Weights of a small transformer language model.
Size: 8 layers, width 384, 6 heads of 64, MLP 1536 tanh GELU, vocabulary 32000, 26.6M parameters.
Each number is 128 + 24 x the weight over its row's rms, rounded and kept within 0 to 255. Layers, rows and columns count from 0. Numbers have three digits each. The size before them is the row's rms in percent of the matrix's.

# layer 3 attention key, 384x384, rms 0.0415, rows 269-377, columns 0-127
104:120124136131121151133098159180199146109142078126171110130136133133132110123140089140121119163161161080131086135119146114129106137159143135123160093112139127110136110114109119133154110119124104161145149114163119132173102136151127121076131103124148116160107150174152135094153165129115091132121149179118148133119142106139129094107095130171162143141131132094137138127192120105141141111152
103:139137148069155126138115126114141124158124105105153116135110136174135151145101131106143123181103097156136109146124163111146143115153137127119161086103120122093111123116176083133142153093120108142165124145151108077176171139146152142124135083162174133157148177130144150122154150098115103081128147074143077133096132133132117134116142135111111156093126144103160094129113168105133110110129
092:157162084161094152128133113093077093122113149186137102132155109123152117136128143129056110087155129170112141166120120127121117142125128132119107138138164139132096119136158129127137113151125135095140105163156144156122127126128115137126086124142117135104118099144145121137051088122152145131151099161133141138136151144119100137123136126135151094101105126105139131122142091140102152145112
104:141165119078149133182105101166148122148129129108134089171131121121141147113155102114137136130127168109194083167114155123146137127106127099102107097117150169117140148129124068128144145098071088147132124136165123097103112137094113121114109111164158125125149133163130131118113135150119132136179181151132112125079123113140161117100099118143105156127105146080115091132163158091148155138144
094:116098108130105154143104142137152122146129076144086155101116089113154079119098115150126142149148154136156079126137168118102114120140114138129186132152161101122162145115131147100139115142148146154108157085109156142180098142095126128149149148085110082121086130132120139134137176123125128107107094133158135136133157107119117102137109089138136150144107138148149142127094084134149119161148
102:121116137149141123112155157129128099115124127179145142138145140119112108177124128157097107116146135124073132140147076114123172123126114097084104160147131121157131144150124141114131076150162092152132083101124142142166123123109123133133126126142137117123142091079107114170114158179164137157116153115098162123175131126137138143168122095139124124146065129158131211161147123159130132167159
106:149111141101172140137131146130129142137131140104104111132128131113115138141143109100221113130153117119238182075122143120132113155131145128132131129106134121130120123129100083131122140108118139150150111138111117127116121115151134108113127117128113088128160135150138148114147125101099120120126151117145141117112118107100136135116146140127121145116171136157117058112123145136120111108120
096:135143124091133138160123128126144123153134138106109129142131111088097131105159114089201136176148129120255123124134158120114113115115122116140134140081113111143117129141130105124084132115128116142123147150125150110121112128149137130101096124116133103092164146155128155104131125124132104143117143147125153105138113120118118125115136119116095135128135147139111089134134147117157160136168
100:151125104116150113150123117092127134148126136104116132131096100128146124112126139091189132149165104118187156095088144129158116162132126110141136132099129136159097124107127116109090175101125142136148134166132105102101131117166116135133132149120101120114139154136127124106111110056098137107132119123152100136120113164108113154141187185094104086112177100120128092128117133105131160131101
093:110123158121087127105138136112141126113109093143107071114140114139155152099115127137087138149113100166041133135144097109146102140156148152142153079123106138127110133144132161137140107144152144091160144104115109153151180136149160149144108105142118117129122135190111118114105113111111097130118102126118104098111140134112126141127106144157137164141110112119113136124123156105140120154122
101:141117100115125109135098161120139130133139141127098157096119141166110109061117115118175171142122120120159093115104151124091122159143134136148169150127124104162091153153145142094087131149148136107100130105096114137135106146102141114162108132072101110109150113134112118140126085110112167122109061126130108163142112139119137117140176115068158118130176120091117131114106118147162082125131
103:164097148154211160107141136162136167116140138110089094141111112108121123116134124100135108088138131146129170124140129160119108092102130107118090133137183154142131142106109108125145115125114156151150121106164170185111115133143130109137125101122121124147119135125159161119051128144116114158135124128115096101159141123146156159149111116153092165120117097155120114163172181128100157143110
094:126087146129084135112129137134079149137116120117128075106138142140106114163103181134141132122146128088156103100131122177117138159129107089130189198131117095123077113123137140107079086114150111117120104114115122125176083153143120140163154140136151159141135179115117146135169135076135116089106111102116137139145134118114101130115149130063125113149120088127130170103072162165098079135136
100:124127132082139104119129107100100102113107123158116108137132095130124132200121093114166147146142068121093168117122109130122128113123123148119136125099111100125111156106120079126147063132136124158134100121128108110071131086177115129144143121104169121084154126095119153107125174137164127077091174120099136086230121110106100130121150113125089143152126114134103107145125143107100110160138
102:137131136129095126174102106118142102187084054151129121099116117135182120121127148101139133162138083144125100119147148100093138135147131151125158146150122147086150159113118132128159091114115130157123099129140091070154192131133133146104159162130132116128168164116169163127148146128107153077130134130190118162122161142127144108142132140130104178094079072110142094125070114114126131140175
102:124145127116119106132101117150095135117117135134121127170143131095158158109122078128133106131152131162170143142123134111110142107124136129127094127110120101145125115138121121109100126094122131114101170134120163146093073131146110098108148134117125123100127104156120121120089139115158099141127152156103117092135120125086091124157106119122130111097136153139082128136122116116128164128148
096:149161103126148124143121118167110077171127146107114108111151124095147124106141145114133172158094139139105129121126126136143105164062120149129112075081128151136151162109131113154128159134129117137142114134136122122153149102118151153105112102144155088144160190169167110137114157129092142149125152103120108118117137141147129139140109095150137146125116118132122071120126175101098137143140
115:151155112133152120179125141137180129149117084128105103164132079097138120111147134106133100116121124156140138114136094125098129140118147163112095081073120168110150154125105052141179124124098126144143139134161136141074161100120130157104112107144129092125135164161116136116103133155139099142158162132162102095104123137136132138112076127167136172109123135159115064125135185101090138134137
101:133137135146151111146133109113124116157129167106106129150130136133119143107131133148117141133094125123117068115115157123121105148077147084172096131112133118108120151104110123113095119135085156118123134099130169143128110130132151114115141113108128146073132135141198149116124101161105098117169131134100127092110126145123144134116128091085132160081168155084101126120116141136147118091149
105:132118100099089102165091116122085147147088086167112135116140101122175138101102098165084143152139084115064067150123087122150113121171109138130154169137108134147139150153141139095156114149120079126104140106113086130123139152102141130095120166119150117113150142097072133149101135133134128119154093127114114131118121158127113132130102145111118141098074099069109126129108152087150149169149
096:153129102139120155102130103119067130130096118104076115110137110092133128129131111122111144075123094147081137130154113110160139097107115131120099119154141148156125129144098115152162113173125145100111162125075115130093147146130155140135143138152120151138129109117142149155097144120111110141125124114097133115121130132138080138096121125141099127097077110147118079131146128131098139142137
107:139081128155123130133153102084118120172103187123104118153119124142114141138137183109128121140140100204130132136108126135146145127112110116118076099115138100125131132116142139213120151142129106129111094131104159117135153125113132124113133150157132102121145148124134132086077160126141109102133134126161136101120155164147108135144120156130109138123099135096128098148153141101112137138137
094:149113086146110128137127147112088145127121137115126143109120145145123146112115154161078153139150153151110093139119126150136101152144140162102128150146164121165129138123133136129110205142119142137112106120108144145130100134083167137123100134126147103117085130108084125140112118146109140104140093148171090142118114140157170162140123110105119094132153104139128134128127114130085110152115
101:148127113135127103094121172177110126120079071174101125128140126108146109150096153113135129091120068090123110114158062121072118094136135147090102193133108115176092124113121167126186087132173147108138110101135123147148144099148179180140112127087118113107110117124115107155083143181155132171137148124145145142168112145122154149164127156129145145142085105175107129166120148162098121137110
097:151105110133169132140143138117099098113094114167109140109105130145140100083114143117114149128130118142139141114159119127138116140111113137105115109156146108190137143106140111145150179154146126136134092120153137161089168096092156171188139157121126085116157106111104120142089097131132168102148087093214118159133130145126150174128101130172136134103135085149129109140109143141093118101127
095:114158088135109143142156127093156111091099114180113090110147117120122145099107151120115152143124130114092125161144100132118109156119110177110132098123131123129146112109152142122142128164185131120125161123132153119063148113096083166161137142144108127119075160179091110151112099154149127122102115160137128147153141143136152090128120146152140112145137114174124127142102125110076120161107
092:096143118140124140132126124112141141132130117116138114071125126144116088119108125150105164126109167115082096175111115149129127136123111124139175169172129140137142154110121132112128112164166125134105102076117101144178155143078143163144117140122108166164071122120120130175170134141097161090123090141129144159133145119115117112112138133144120104154110095118114145132103093141105140154169
091:139136101132137098084146158110088096121128136156115143107114118118178129098115124143144137159125102128174158084109116146104121126114132122131062119137123099141106140137175113128104129115146105137092180148147159106131085121118135093165191160087111114082142151152156110109080153111163115099128142135163128119103119112131129138168134115168113102098147135154141122120116138162117100091117
109:119117132124136129172122154082161159097144108125144137111118138145133115129147094128149137125158128077142126108131112151113120164153128153171149108118161158136135135142115111103112149142164120121117135112127097112104152143130116130118121119088070145173128132149115120128141117116100139120139077158182102157120104126134162134067143154140128134149178119128126096127125129131144118124098
108:159114152127116123128129124091120144126111159128136108148116118099121174136165097116156096116127087094157159131096108148171169118127133115118095071117150126129117110128132107099117155093157151118126184151145150118090149128157100171133124116173070168158101141174115114137118138123129094170116118123148117091074098139099101127112155147169113079152138123168118100142118149155098123151074
106:109098139157099150092140123130128127108111123135157108125150162121124112131127132142067121122146173122021096130144120144118135117145133123129157148127137105118113127130138163143148071153146132122109106130127138139138128112116127098167159155147102148131117106107120121142151120166145136130097092153109150125179131114130098107141150114126139130149103137130141164134108080158115140132163
094:096121123134099129134128109132083135145122170116128107154128125089101136100113137142081117103115145172148148101137179125106163118084173119110125099156129104093114121130148120143116109118104164129143165150149172120131091126152133098157145089160102131099114126128140142126157102152163110106097139121059115065155110141146092092110104117140129136150129140125132137093110100156093155083149
097:140190134101112118080127110078124130118136125142132097086124143135154147138144112110109108096131125103087182100107077130177158129153120153125126134146109157107123100133140165126114131109154136092122123159072111108137157157117102139108085134114120186153136103159103113147122128113111128145156092112101112117071156140134107123099159177110128042138093114146132103136133095139101114155078
102:181166103118123137131113135144095148149125104111089120085106142100168115122120112093178168151154128117171128087112168141162112140155109137162114098122102165133114155126101100163129180098093119093134152128116125119147125127122135131135140136111133137142177150123135116127100127096054149143159116122180082139050117134134141126117118146112140167089165120145109044130112134102114108127104
104:131126169162110150066124128155145168102174112112119138127114128099086120128147103158096114098132158129119159098133142142114127128102168098107127122137153103134083131134090133148087107141105176129146171131099158193118103164161141093168114101126113142138141118156141107135146097138133110138142099118113107084060106113129135170095121100134116125127151135138152148124151124132105112066100
103:112128115117092136117149144169131146139099101174115073083136121108139127100106159171101115159116154108157129120129161144141106176158141153103160107114126111111138150162122173149124159099121122133139162105102124158203098149126145107154116109113108108116093163173072099148099119123126133142088116161105105134108121134164157102118136094108173100127121161133164127126167139109126103179127
098:125092162138161148131118116133132147112153115134129148151110118154142137160139099103197118121124105121222127109124131122148126136096131102148135131137144151114133118129116111120080133101113165124137171132125130167115155131156137148104147123112123137126133100158145128133146097095113131123140123109151128121099119112106142141097140151114104109154166109132116135124134146130152111143121
101:138142124126116103134092115121140131125119111142119133139135128136138118073100104132082129135107107127098099117108150125141095148144152150102161147154113141133124140133154163077122145159133129128118125121128114110137118114124104156115088149100142100114156126105115118155110110154100131135146096146142095138103118143143152129137112128135172110102132125057160124130137082088141122135117
098:155087087098135141137092121122123156132146111149113108145130145113146139155126152118103122123153153166106153163139081144112121169110116107152150105103121120157145121116107074143132173109133095148113088118130144141154119124127141105105127111108151070153125146118117150113084146111148110138138143088141153141139103129136179161111140125139129145105131106194118128137153162125057132161139
095:134109115156106133182123137157101073138124129111141197126171166109079107128145113117159143135158137136172123142131139148121141100112115082114148179146146105140151157148127124104109093187118126154113083129135160123137100122105108128120119155144149082123123108071129156131135140151161138146099157100110187135221110135141143121160119109127121138122114126092126186136124097141145174108176
101:129128098113124104145154149126127095133111121169098168156115093144136133118133157137172156121140113174212156097127111118106125149132121103101110124090112082135139129144148110129091170137154121125110092129084149117128124119125142147133115167097100061066128143134114121122075117126161118134137119084133114131107120145111123143145151136084121114127139110113108111110111144127161105157121
105:122126091137107135172142146146125139133105113132144167111130156108124092062123151105092136134154159157130075162125160117106084174143120128099136163127131109120123137121132148123104140140108096149132096146146133151156121124085146107130113131063154105132151143097123130125112080133110131118131100127137115176085137172127171143125084117076154138089146146107155151113108106105174167124136
090:064101162098118136121153112127079113120120146127124148123133072104115121136132135159090136095117146095050129114130068114157118128143103136140120110139149119142149140153101147131175122144138132120122115094091142122138135134144127144126155132132129136139102089099104126146151136133123103157146108115070155093168115147111119131136117154154134101167099117182102169144114138154098138179125
100:107086123136093146107111167093122109135135148157123135103112112132119154142107154099130103167136143099134114128093156167104106161137124173135154129146127137118101138156133167085092167112107141102073106088125066109160124120138112151123155134087051123124131126123179105144143125109102152131124111143155174167112132136121148119127202162127137106139171099134175112120159107153130155092107
111:131143113102119150133125103143178144147137141091149065155113108109143122123142122134103140160098125164115108116101124130172127133123157124122119073085106159113139121143105104145144137067085124123171151167160115117125151123146130122117149082154160145136151149170165140142170138126108105104114155122123068081096113126124125137089132172150144146124159134110131073134143155093119125108122
107:146126121124168149166129131137109145157115128119114117100105130091156126101132126116161117146131152142217135115119151141166124137118121129127138099114137128116144146119114108129121149097118122136133152151126141131117137128153146122097171121125116087126135156140146159122138162098084140085137133140187119124094107134122118115116101136132125176104171150181122073120135156129104127108137
105:150154086117134091085101112133094110099112129174138185149150138116149150132110154141135143126125116164119137145138098099105115088105125123158133141106129110194116105142149126132131134154134173129128139151121162153069115100135167057146120146126153076084100111148122150142061131129179085164128158071109094089110099111122122176171147055117105117091139141128092104160108131128155126100152
108:168147135104136111148116137134125124152127128118104109146127123109130135127122107113191122138110119104225121086127153146112128124113135112114138074127104117126114135102132100106110139058116121141157124116142132139160088142166126127093106101100134106114152161168129142123122126107115124127121166099155119140105127138116134126133135119094100116143137104096115104128138142114152139137126
099:156149078111110104151081134135121132159125123141123127140124115142151144102086120110104135130130101143133117123124156134104107161129111173116116109149132146163103142148129151080121170157161131123130160129119157135114142126120154119094076134134085118115127119134140131138086116150133172123140102171120082179129132156141120128154148116101139147128133135066120091136144099132138149151093
111:151105111131120124198113137170103110127109072185140106127171114148145107120115112129117153153114125150141101141156108113080088136139146140099152130138136142130138136133129138148166133139113124141146101116129119153101128099126139129100131135111178074113138126109127140130099127158153133119159157124175099136151160150136170156160072119090137195095112113121117133123163148107105154132187
103:103145184112158173086122132141094171143148136089091137113119101117095124121139149141128106151135156144123102118107144111137161112107149074136123111140130108135135131148103128138075107106060127104152158117093160167147105134155133149110144100150116162173121117150150146121165121097108097135139108123090112095105122113121131134119149106173089108119173153171100160132106135128110153127138
128:069118125138140131132138158138121128137106113168176160134162124123132097148106116125073156124133132116088118146145090110071126108114111068106166152150127076135134102142170169069089111167146117142118101107114164141143109118116145124142121133099168116121117118110121136110165132149163156132125145137066164099208145131115169135138124102114119100132111154089115233148110125152130117104163
120:107131128139162088131114174147124163126105132135142165130139137126113107125103144144099135137122166110091124161142108122125109144159146123141162174110118069138096128124115167081120098142172109135114127109135173127150077131138102113154129146104153144114122106089108119141143121119176164133104121128112155134197135119114125112138100107118156132149129156110145208151115103147124110113136
121:136115111159091125088142118099129133154110144147139102152116115125142165133175111081126101133147106146113128117085092152100119127121121134111081108132169174096151100111142144145096132124127151152142151153110116111085192140136139138083155125111103121137065111140145144095114128122125141147150157144169099097096133156127096151146136159160122140113146114168154049120106138124121154142112
121:123119153151119115069152145174115134129117152101143145137156119152090120143107157179115103173159160114094099102106090119097136145125140080107142147125109056155130085159121160120109095161147121140124098102139187160157132098162133087138097126143176140079105107079154137146122074131151142133102126120084146138134139105111149111154144118102138114140119125120143168112133139093081110109139
107:163167131126155138177140079142132118110139132125128134124115132158111119095149085087219134161128143156239146111147165119143124139148155145134107133105140139139101129123088122125130149117113154133158146119119133160116102127115110105155109139148089096123167118115144142116084099112078131131116116140123087155113127127096139103091121116132123147126157166137109076124145127143106127147122
111:079094121133114118085137158112105136129112108127137130133124120102131144206139150156092103129123129092022095155114118155129142122124097067112107102160136117128135094144145143120109084144158095113123113118144141114136162132138131171114121138140157169131111106115146129107152162153141145158112170126100158085121144144149090143144116135139123098119087116109164159125117135124135117126125
122:111121112133125146113110186138158157106117106135116111100115133118120142118095132178089143146114121101049129108151145140122115129129161160128150095114145096142089148151098155117105122108127143152081137105142126120152100116117123111116133114106144102122108125104088131095176136141151121130131094125145118121167120122112149111131132107126137107124158137093142158170118128132178144102142
119:118133110074117119150114144128138079126117105174133122114151145140126136136094137122106179101104145119080115161145128121123110102126127147147165132139103109092144168118179168123165108143161095106119152098136105091138134148108137160130100146113151152121124130137112125143130166145184131091122127100128180158192147148148145126107098116127169161118088118116138188127108154142149100108156
112:083091141147121131097136169131117109155088123136143150116155139125097105170122148171050118138137142108001117140114105143121122126101113091146149157154104087128134117136151144115124097135138100138090111122138123109143149153151124163093126127119167154105102120130109123130165124152158129128163130115105163118166164139126142133157116125119141089104113087121130184142116136125145116114163
125:114145132150142137132148080120126129111136171107114120113106123131135159099123102078207102146164113161200158077121146138140127131146151162116090094103153154142107108113117081160130165115121142144130166135135132134112128090121119117115152131143091096137150133148158112090105117105093123149063117138130102122089105106116107140127134148140108149133149146127137074115173110123117152150097
120:104124134139118114134126142110119168107130104106108182108120117137105126174091143147147120137142137111193106136136127114119142116133131079118151154140115085163118128149128158119116084126135116144135076085147133139185088126124141097112124122134150104131133108088167149125182154162127112160110124143095147105148124140092119122165133118119104103123134151119102209120147113147122147116159
114:055108119121114127110164108141098134140139110138154136177157141117148142183125126163122126086125136122082093165126105121134153111158110096104122155144106114141133085171160171121150105133136078162137105123120133121140115122149152101120119108099193145119112116115125140130169129151166129153108155095109192088200156129143113134152124120120114130129100130083137173125136121125151139115142
107:202134111098147107169096136115136141130141130105065131142151141137124124081146122080174134110115106160238141116173153113117130148146147147086129128137131143124125152115126102134119128111099147103145125121113105152131086144111090123126117118118100079122165125128140152129105086145122129120143092112126084143113103109128137147129144126138115153138133144121146100144155146105113141171119
117:139124161116124122161110106142152125102087167171148145131161168119151133108122120103171124150126145131245169129117132127144134130108110158127116120099122161149185145110128120145159186083113129119118160126151088152124122127146091146143138111128137090138145142191127088135097145084092127125137134150204137203115140103165159103110128103114156099126109130147099100094101157133137126152155
111:124127163128122113086125134133118155166139113107142137135152143119116131142111133166044107103095142106098105130084152102149148135140095069154138110146113136099139131116119169126136100130109116130123109144120120111150129178140133108095132118141125176119088151157115146119146132151142111128173129095127120112144156155167093147148131141136127084150116117113126154122143149144186112099111
109:111152143083125131085136104137142123113155130114138109098158167131114172111124108134082170131118119114016133138160140115135155094124135118154161108131114102145123132114140167128166091144115156157118110137120109150097145145106180101112104133102137154124131138141121110142134123127156120110136101109086123138175147119163156105110150134130154119137120181148118158108120090160147090104096
127:172146120076147108152126109116121133144144112173141114128166149137164147107117136114141152104129132145211138167110126123138132118127099091123134109148088158146160170087171124118151159111106082083137109134127073111120114133116136148118098131111156132141148146152100149154118150112134147113184135130182150184090125150180166124128143129115168128123128119113102176093140142129152134140165
116:220136126138133107144123143159138141127142128097084130109100107109114126135122128127164107162136122154226151165138133104148142152161131112137121137109122115168087162114112098133135118114087120107124088124110125117151113121115106114149157113122122081114181123104138148158144111127125107129143109105114127183097090122131148121125142127104128112118128124138133119123108147129120139149128
115:136137115112139123094152130114125129143118124127101095157092115141118138169153157168094130138141124142010155133097087139160134147136112098134122092137130113116120132139104118156129104112150136111133132122134144104164176136164160135131141149165120180137114149110157102102149133103160104162069154122124124129098124114136120126130153156161128114113123088148149088127134151116132121127132
120:119137110095077145157116144161114151109165125174145116126163140153173142108106130134071104123143134102123135179116069150116112120166134164127154131106130136130114145104099141149131122145154148149170108117120133123141099113140139131131067123119137145102121134106105134126124130159138163100149132127139145119090140113141166118120101123104167138113104142102101153139084130156137142111160
118:169142115133137127114136106112153147126136166101083146121065119124131163110130111106184139166096105156156115090140158145126101120117137161166101109134129178116108126148132085145147150113095176139110171124127141141114126117146128113123140108151092102160143128148142119137111135138089104130118113136157110109080120125115107107121148125131114162121179134173119033137131094140142111124079
121:154144127164137128129119138117128140150138114128148145120119136135121091112110100089170129142182114121229131123156132118127107107109120137097121154128149142148102144119133135110087115109102150145097114096126141138159089109103130103133115128095102060114120118095166148065132129137108120136107132147120118126132103106115139110150098112122116113122145128140130153148146111156105155118142
127:133130153198157119109162118132138139127120136133102126124094113122076134120159120094207127140133121128121154114162117146103110154128163162069109129119127090135073086154126134130121073141101148130127127100117180150115119126129110119158134125114088105121142118105199132106118108111136107143088121126126125082173129132084114132112117103170087125131149159154153092139175106132090133160086
124:160099089104127142169131139142153140118123091148109134161154144129115116117149165135120133140114097124096128161132152107100133156098117136139168118151124134133110147093127145126168131133115156117176115112137093170129135101149132140167119106119103086156156133133126156174092124125134125131135103123111116181135118130143161143096127129126129122136101135085125135127127182099077152139076
109:160112130115120088111139145140127154112137112114127114133105091125126146151126122128162089146142152115140155144089085129169133123158110059111099146112112176154105112143095129139143091132142084092143115117116151113178143119145110096144104149131139176103086136120135156113121135103145113173103143115133145161086091091112131143119119160133170102116100056155168120107128118121107128128094
117:135153165123122101105127104166090121130173150084141151120120125113108135106145103133177085134133133121203143128137145119145110123144144117112077129133104106141109137171159149132110112132106144140133102104109150129122100152111123096126152102140146119102130146137130141126106102133103135130152142120132134102140112139124094081167147103097119136115134161136122128106149120136132094113119
110:067105115137131117076132150101112117179057111171120126154110115133157113170149157103096122150101134115046106116094108110132119143122124122156144102120161132130130105140104136113113117128140133110112143143143133106147179145132135169103140130145118174116102177117134113102136162120149100142120142159143117092106133127124106119135149158150131120108135080131153112119107171126138147100154
111:176145133126126138154133102114147125104139141116126130113106107132115124099135108091183147130132129153254145117165127131120129129112111126105124109118112125153131138108125117140126154123126151120144126140114122145112103109118117101129112102140095075137163134151134137138099131110108130114153101119152101168088097130092142122116129110110094146128148135129095090116131131128115151136132
121:106105119179157134127113139150132155133148163097115116138081116129150139091101106108167119138139132139148126114125095160123122132111162146122125120110142123173121112140109128107141119146091127147130129117101138182154108089133097108143099115115123081135139134094134140092128137107104107146098137127116118077137081130126088161120111118146118093131152148122118126127127114137135171121139
119:152146135129112130145148099088146142129101121154121111134117140143140140115145102066165150138091125150127146142129111138166125130158124196153128083104124173113129139094125095163153178115148159151155183144133116122104171112143121156134121111161104117134127145163130119120065153101101114128118137138181129105073138159125115123086130135135127138094139119159111038141123163133098132130110
107:156102138125155110196104130135128128120109130101144114107146146144093062084138076096141132134132116127204134107144144124125091139122158162131132143111114139102117146114113111119114151117106136138141125123105115160129067144109131117156155126116091079087145131141131138115094087118119160092140101139167098116112115136110169131083091123123122159135145160142123112159142160135108140140140
111:089094113126118129104106172141129116120077109149134141126122147107121098141106174151107144144152094113161112152155137094094126144116134097118151173160152072119137128121127147109083094149166122139135113097124126158185117157120126112131132121094150111141123115120131143114129148142120131163097097123078180113165140111129127139153132119154117129110117143106140199150095120118133132094142
120:085116154135149123087142091156107101121145147108156159155123146133129141125107117171082111128152126147013136133108123132114156112164139101103126110146126099113122119138157181128101096187138125134136120110134155131139117126112157116143128120114167168125106108120160132104134132142189162135104136122076134074127128116125132138132136126125107129107139152088127189144158125117139128096148
105:070089120133119124095150142096115131122141131133144129176131090138154160175111150168088123094142122126058110148094077147139142101130104087121105141159130111165142110118161156105114105149156074141128105102124143086125166131133131146122119115104157162141092111114140136145141153143157152148136167102087156109138145168136135171125148134125134127128117117104141148128134135129139119117116
127:139124174151121143083128132144106147129132132125148104122139132145105137161098127179081121170150153106060117128130147137155100168136138086151144175139129113111104101152112155134103115146148124128107103137163165163129112167139142140147115125129143139103103124141164119089106140160143159119118128113108167098132143118123129122096114112124166108131117194145130174175135096138181106092111
124:148115097092146131148086155106143149115161090133077113157135123108134134103147137160135139105112130122166127187157131127132106146151126154140105137135152126114128173134128126152164139127100111121144164139112158115142131142149099125115134133122092084165126115133089141189137134121132130115122115121098154189172128115155140122088113122140165162125152178122127108099130140105143127169107
127:090141106112149117144126111140091089127169152100101144140134113102159145144179099145158137117110153149122109127081121157148140115124112127107095106147105174117186109128117102125144116141144105121146118147122122082126139105110137136125113167144153206173127140111118103140153150096111116126135134150144113117109115130112113143133134166124123140137116096112149145083131125122111135150145
123:090117160111114149128122144133116127131119130133177141092159142145112118167107136148093133133148147107125089166141139132125134125102116098127169201130119108139137145130131163107119112146116117120109076115132104137152115136130150111163090103066162115094134102114143135110131128158158159116128113115117197154150136164115154129135114113068149124120099158109132218115139119162130120134159
117:128113123150108145119143113160121147141156121119114120081114136113146141132102067155125208140110127137029125125151118113112127122111147129145119135133142130090095115141153142164171109201124163122118144130107138140090122121113153094165123146126106150113134134131099145148107100139129107137137111097095152144144129132118163125118090112128141164132106143170125109090118110132129078119142
114:077116133143109139103150112132104114132158133120144153121120087124106161165108140194121113164149155103048094146112125146132131156119154108102121122161145087132120095196094170130114092165141131129114114107124168135143131118182110102131095132146131170088117134100144142095098128154152143181077123142098154100127127136125103117149128147114097117123147131094140155111163097117114122103130
135:145112108087114129152117159148156140119080075180122134136154122125129108108129154107098156121089124131132133167149125086115150127091109125136198145137091126142142160106139137121126139146123112132166133131112112139133138149127128149145131098109144083127142118153085144168129144152153134119181125100123145174160157156137151155116118110109163120112129114108117165129080201139122144137151
107:111154156106114081094161131133098122159132112126096116131110118128130139184138136167127096098121084099058124142115146148125142171116096120148128134147120109107109101141150112143152108135107102073116101126139101114127140123164151131104185113122126155158135114102149125144133110128158133148133158100106150071122116155135098128148146138143107161131139095142148129096150123143127126135100
113:078145114118126094068152113199101117130140114119090117069105144114116163151131128158159162124154124101088126122163156122136125105116134083125133130145108121125101104129166170134089084142110122147112110111157122166156082149108167112151168132103151118153147123100151071119176097137143142134077141133073136159200140097129150099127151119126101136138138152117150188093161091131128130106120
105:126134102130112135116124144134122142124104100137096117130123119141162141145121125162085108126095140123000102154116098136137126124110096102140122100137136145120151127094126121136147133128142124125135151148138146094090184136147137139127113135131156187158110142134091116118126154129146102133153137126152142136122124133144127127142129134139141098108140096137124121110097126119133147128148
112:144097142105133122110152134151135141107143105161127140128125124132134164152129140168099085130111168115000162173154102122131144103139114123124148109125112110134111118144110152136125065146112130083142121116125132124126138133145146100142104117105133166108106098108105152166110100163196127145158120093129167135129151112160161139125103135103143114116135150157123147135149111124129123114125
121:095121141117138094123131114144107093117130136163146167122108125122121120136110142160158113121151130106144121133149146115100143113123119082110158156114140104123129120132117156112101116148121109132128087098121113152160060123125136099140131139090169111111152115100141136130137148135148129156115123128068181142176137123140139114124106108094107132129138121131131226111154079120148113112159
116:095129119083105133142123141127105110133114117167143131151176150128111129125131149165031108122132148125026100148102082114099149114107106098134159144151114123133163129118163132112097121157165122117164123144137142117116136107150151139112102158132142162085090117114084119126128115130171162141142131131115134100108187134134150131145134126110137120131095118124104197118133134123115115108153
116:063127143126121114108130157112154121150107111124162131144129139151108122161119163148042117121142135116012127116126125114127148134097130103150165147138118102143139121107152137100097077121151106129113113116147135102137149132110146121092118101115156153102111098107136118105151145163156113113107128141098140117190168126145144118142137107159133111126106114138111187132136128158146118103136
117:148118136120139090150132136147132152120154102127105106165133128125107146124138121160165104122114122136234116169149115098107151135163169155112148168156138098132138140166109118156151083111127117138136134114097142105152101102156110119126108141104145110130130102099119133126133110123126109155115120134094132123138130114118115144124129140154109138120110114101169143114146165097154135144117
128:173149110100115099156111120079167133136106074164124096133104147140119139109120152104119124144102085157083171176122117108149155108117132107155171135130116121136129143103140107133147137121128130092126145116113056078131158132117139156135137159075103142110123141144122151151093157103142087129171126127149148189107109160163178138138124170148134118100082089158134130102135175118123137125124
116:158119136127110113133097146106135145139122165075117111158143150109071115125177097089172129113129081144212139087107159129135136135133126155100103109116172167154116122147124126107154144092088142104101124136136119143088123127158116118090156085119116101124136137132139136123136112129109122130147144143176054075132117132100120140150181171132117114117150095139156071112164170121118149138091
126:178091146112110121169134175119123169153127136136139088139141123149096100136127170111110126109135117111230115142098124140132140126128122113120135107131156160125127172098139105144139151115120109129122058129135115134150132135158072162141138114146131101102156154113131160112132121103124174102146130148161111110075126143115128132111111113082134106104113096085131138142093193132146135160141
109:118110117148108130155114131143129114132109112178078130166144109126171113142135127131066139118083112114019144120152093146118111110123117176138110084144119137117123120144158151131139131130103143118139124144130137119155123145119120158128135113121112120174130121128144132145137143121132143124129133115107143106195134138158127139084099112143157148150105148119108131140126149163113112138124
123:124135144116155150148136121086124117139139157090134098173163142130094120120168146110079110100100130171070145129111136132142174125124102180114118102115154152124166137117094083146117140114136118135148148149142131079071174122125120134086137124123122162108119114141110116109134146101134145111157106158159086081108164151151133158133169167151122142120130104112114079151137181124116114147115
114:108155148146136117072138133089119124150113148102120119161111141112150131171143124123101112097115142149047144132090090137122137122144116125121100071143121127134150098140159128150122119126142113107123161164147120099119178130114111150113144136166140213132103132147142099105133142132089131139120161126142096080098147131121100149137155169172106095121114087144157105097129139122130136133095
130:137153158142150162164159138115150147136141125139116134124142089139100100122173115097199164100112133148131145124135125150132126143123125146157144141116139144106100120123092098142164132118117148117160122149131111085090180118134143149140146136135108130102156136137167127123139151108139095120128134157163091107111134138097093166119132139129109083151098080158124071143156136144115133163099
113:167138109105130162129137154104133158166159126117111078181159150154125161143113097111079129125098090151098150151122112141124173127133118148115118113116120148148146149126141166139142146120119105117137096161130077075098178142131130179093108127110127148141105125109103151126153128133151150119151122116125132139139144173177144158133153151130141079141108099120124125102173165127107097159105
110:164146116138136136158111104138149110098139148138127123086112132128124128064134117073165137141117115148232124104156135115113112124098137201143151150102113140132149144085095105130131169132108179108150173125119128164108096124104137121147121120117095075125155142177107108152095120112113124114135108135151086178091096130115127121102111107107143147125168165145101101128113119154111150128137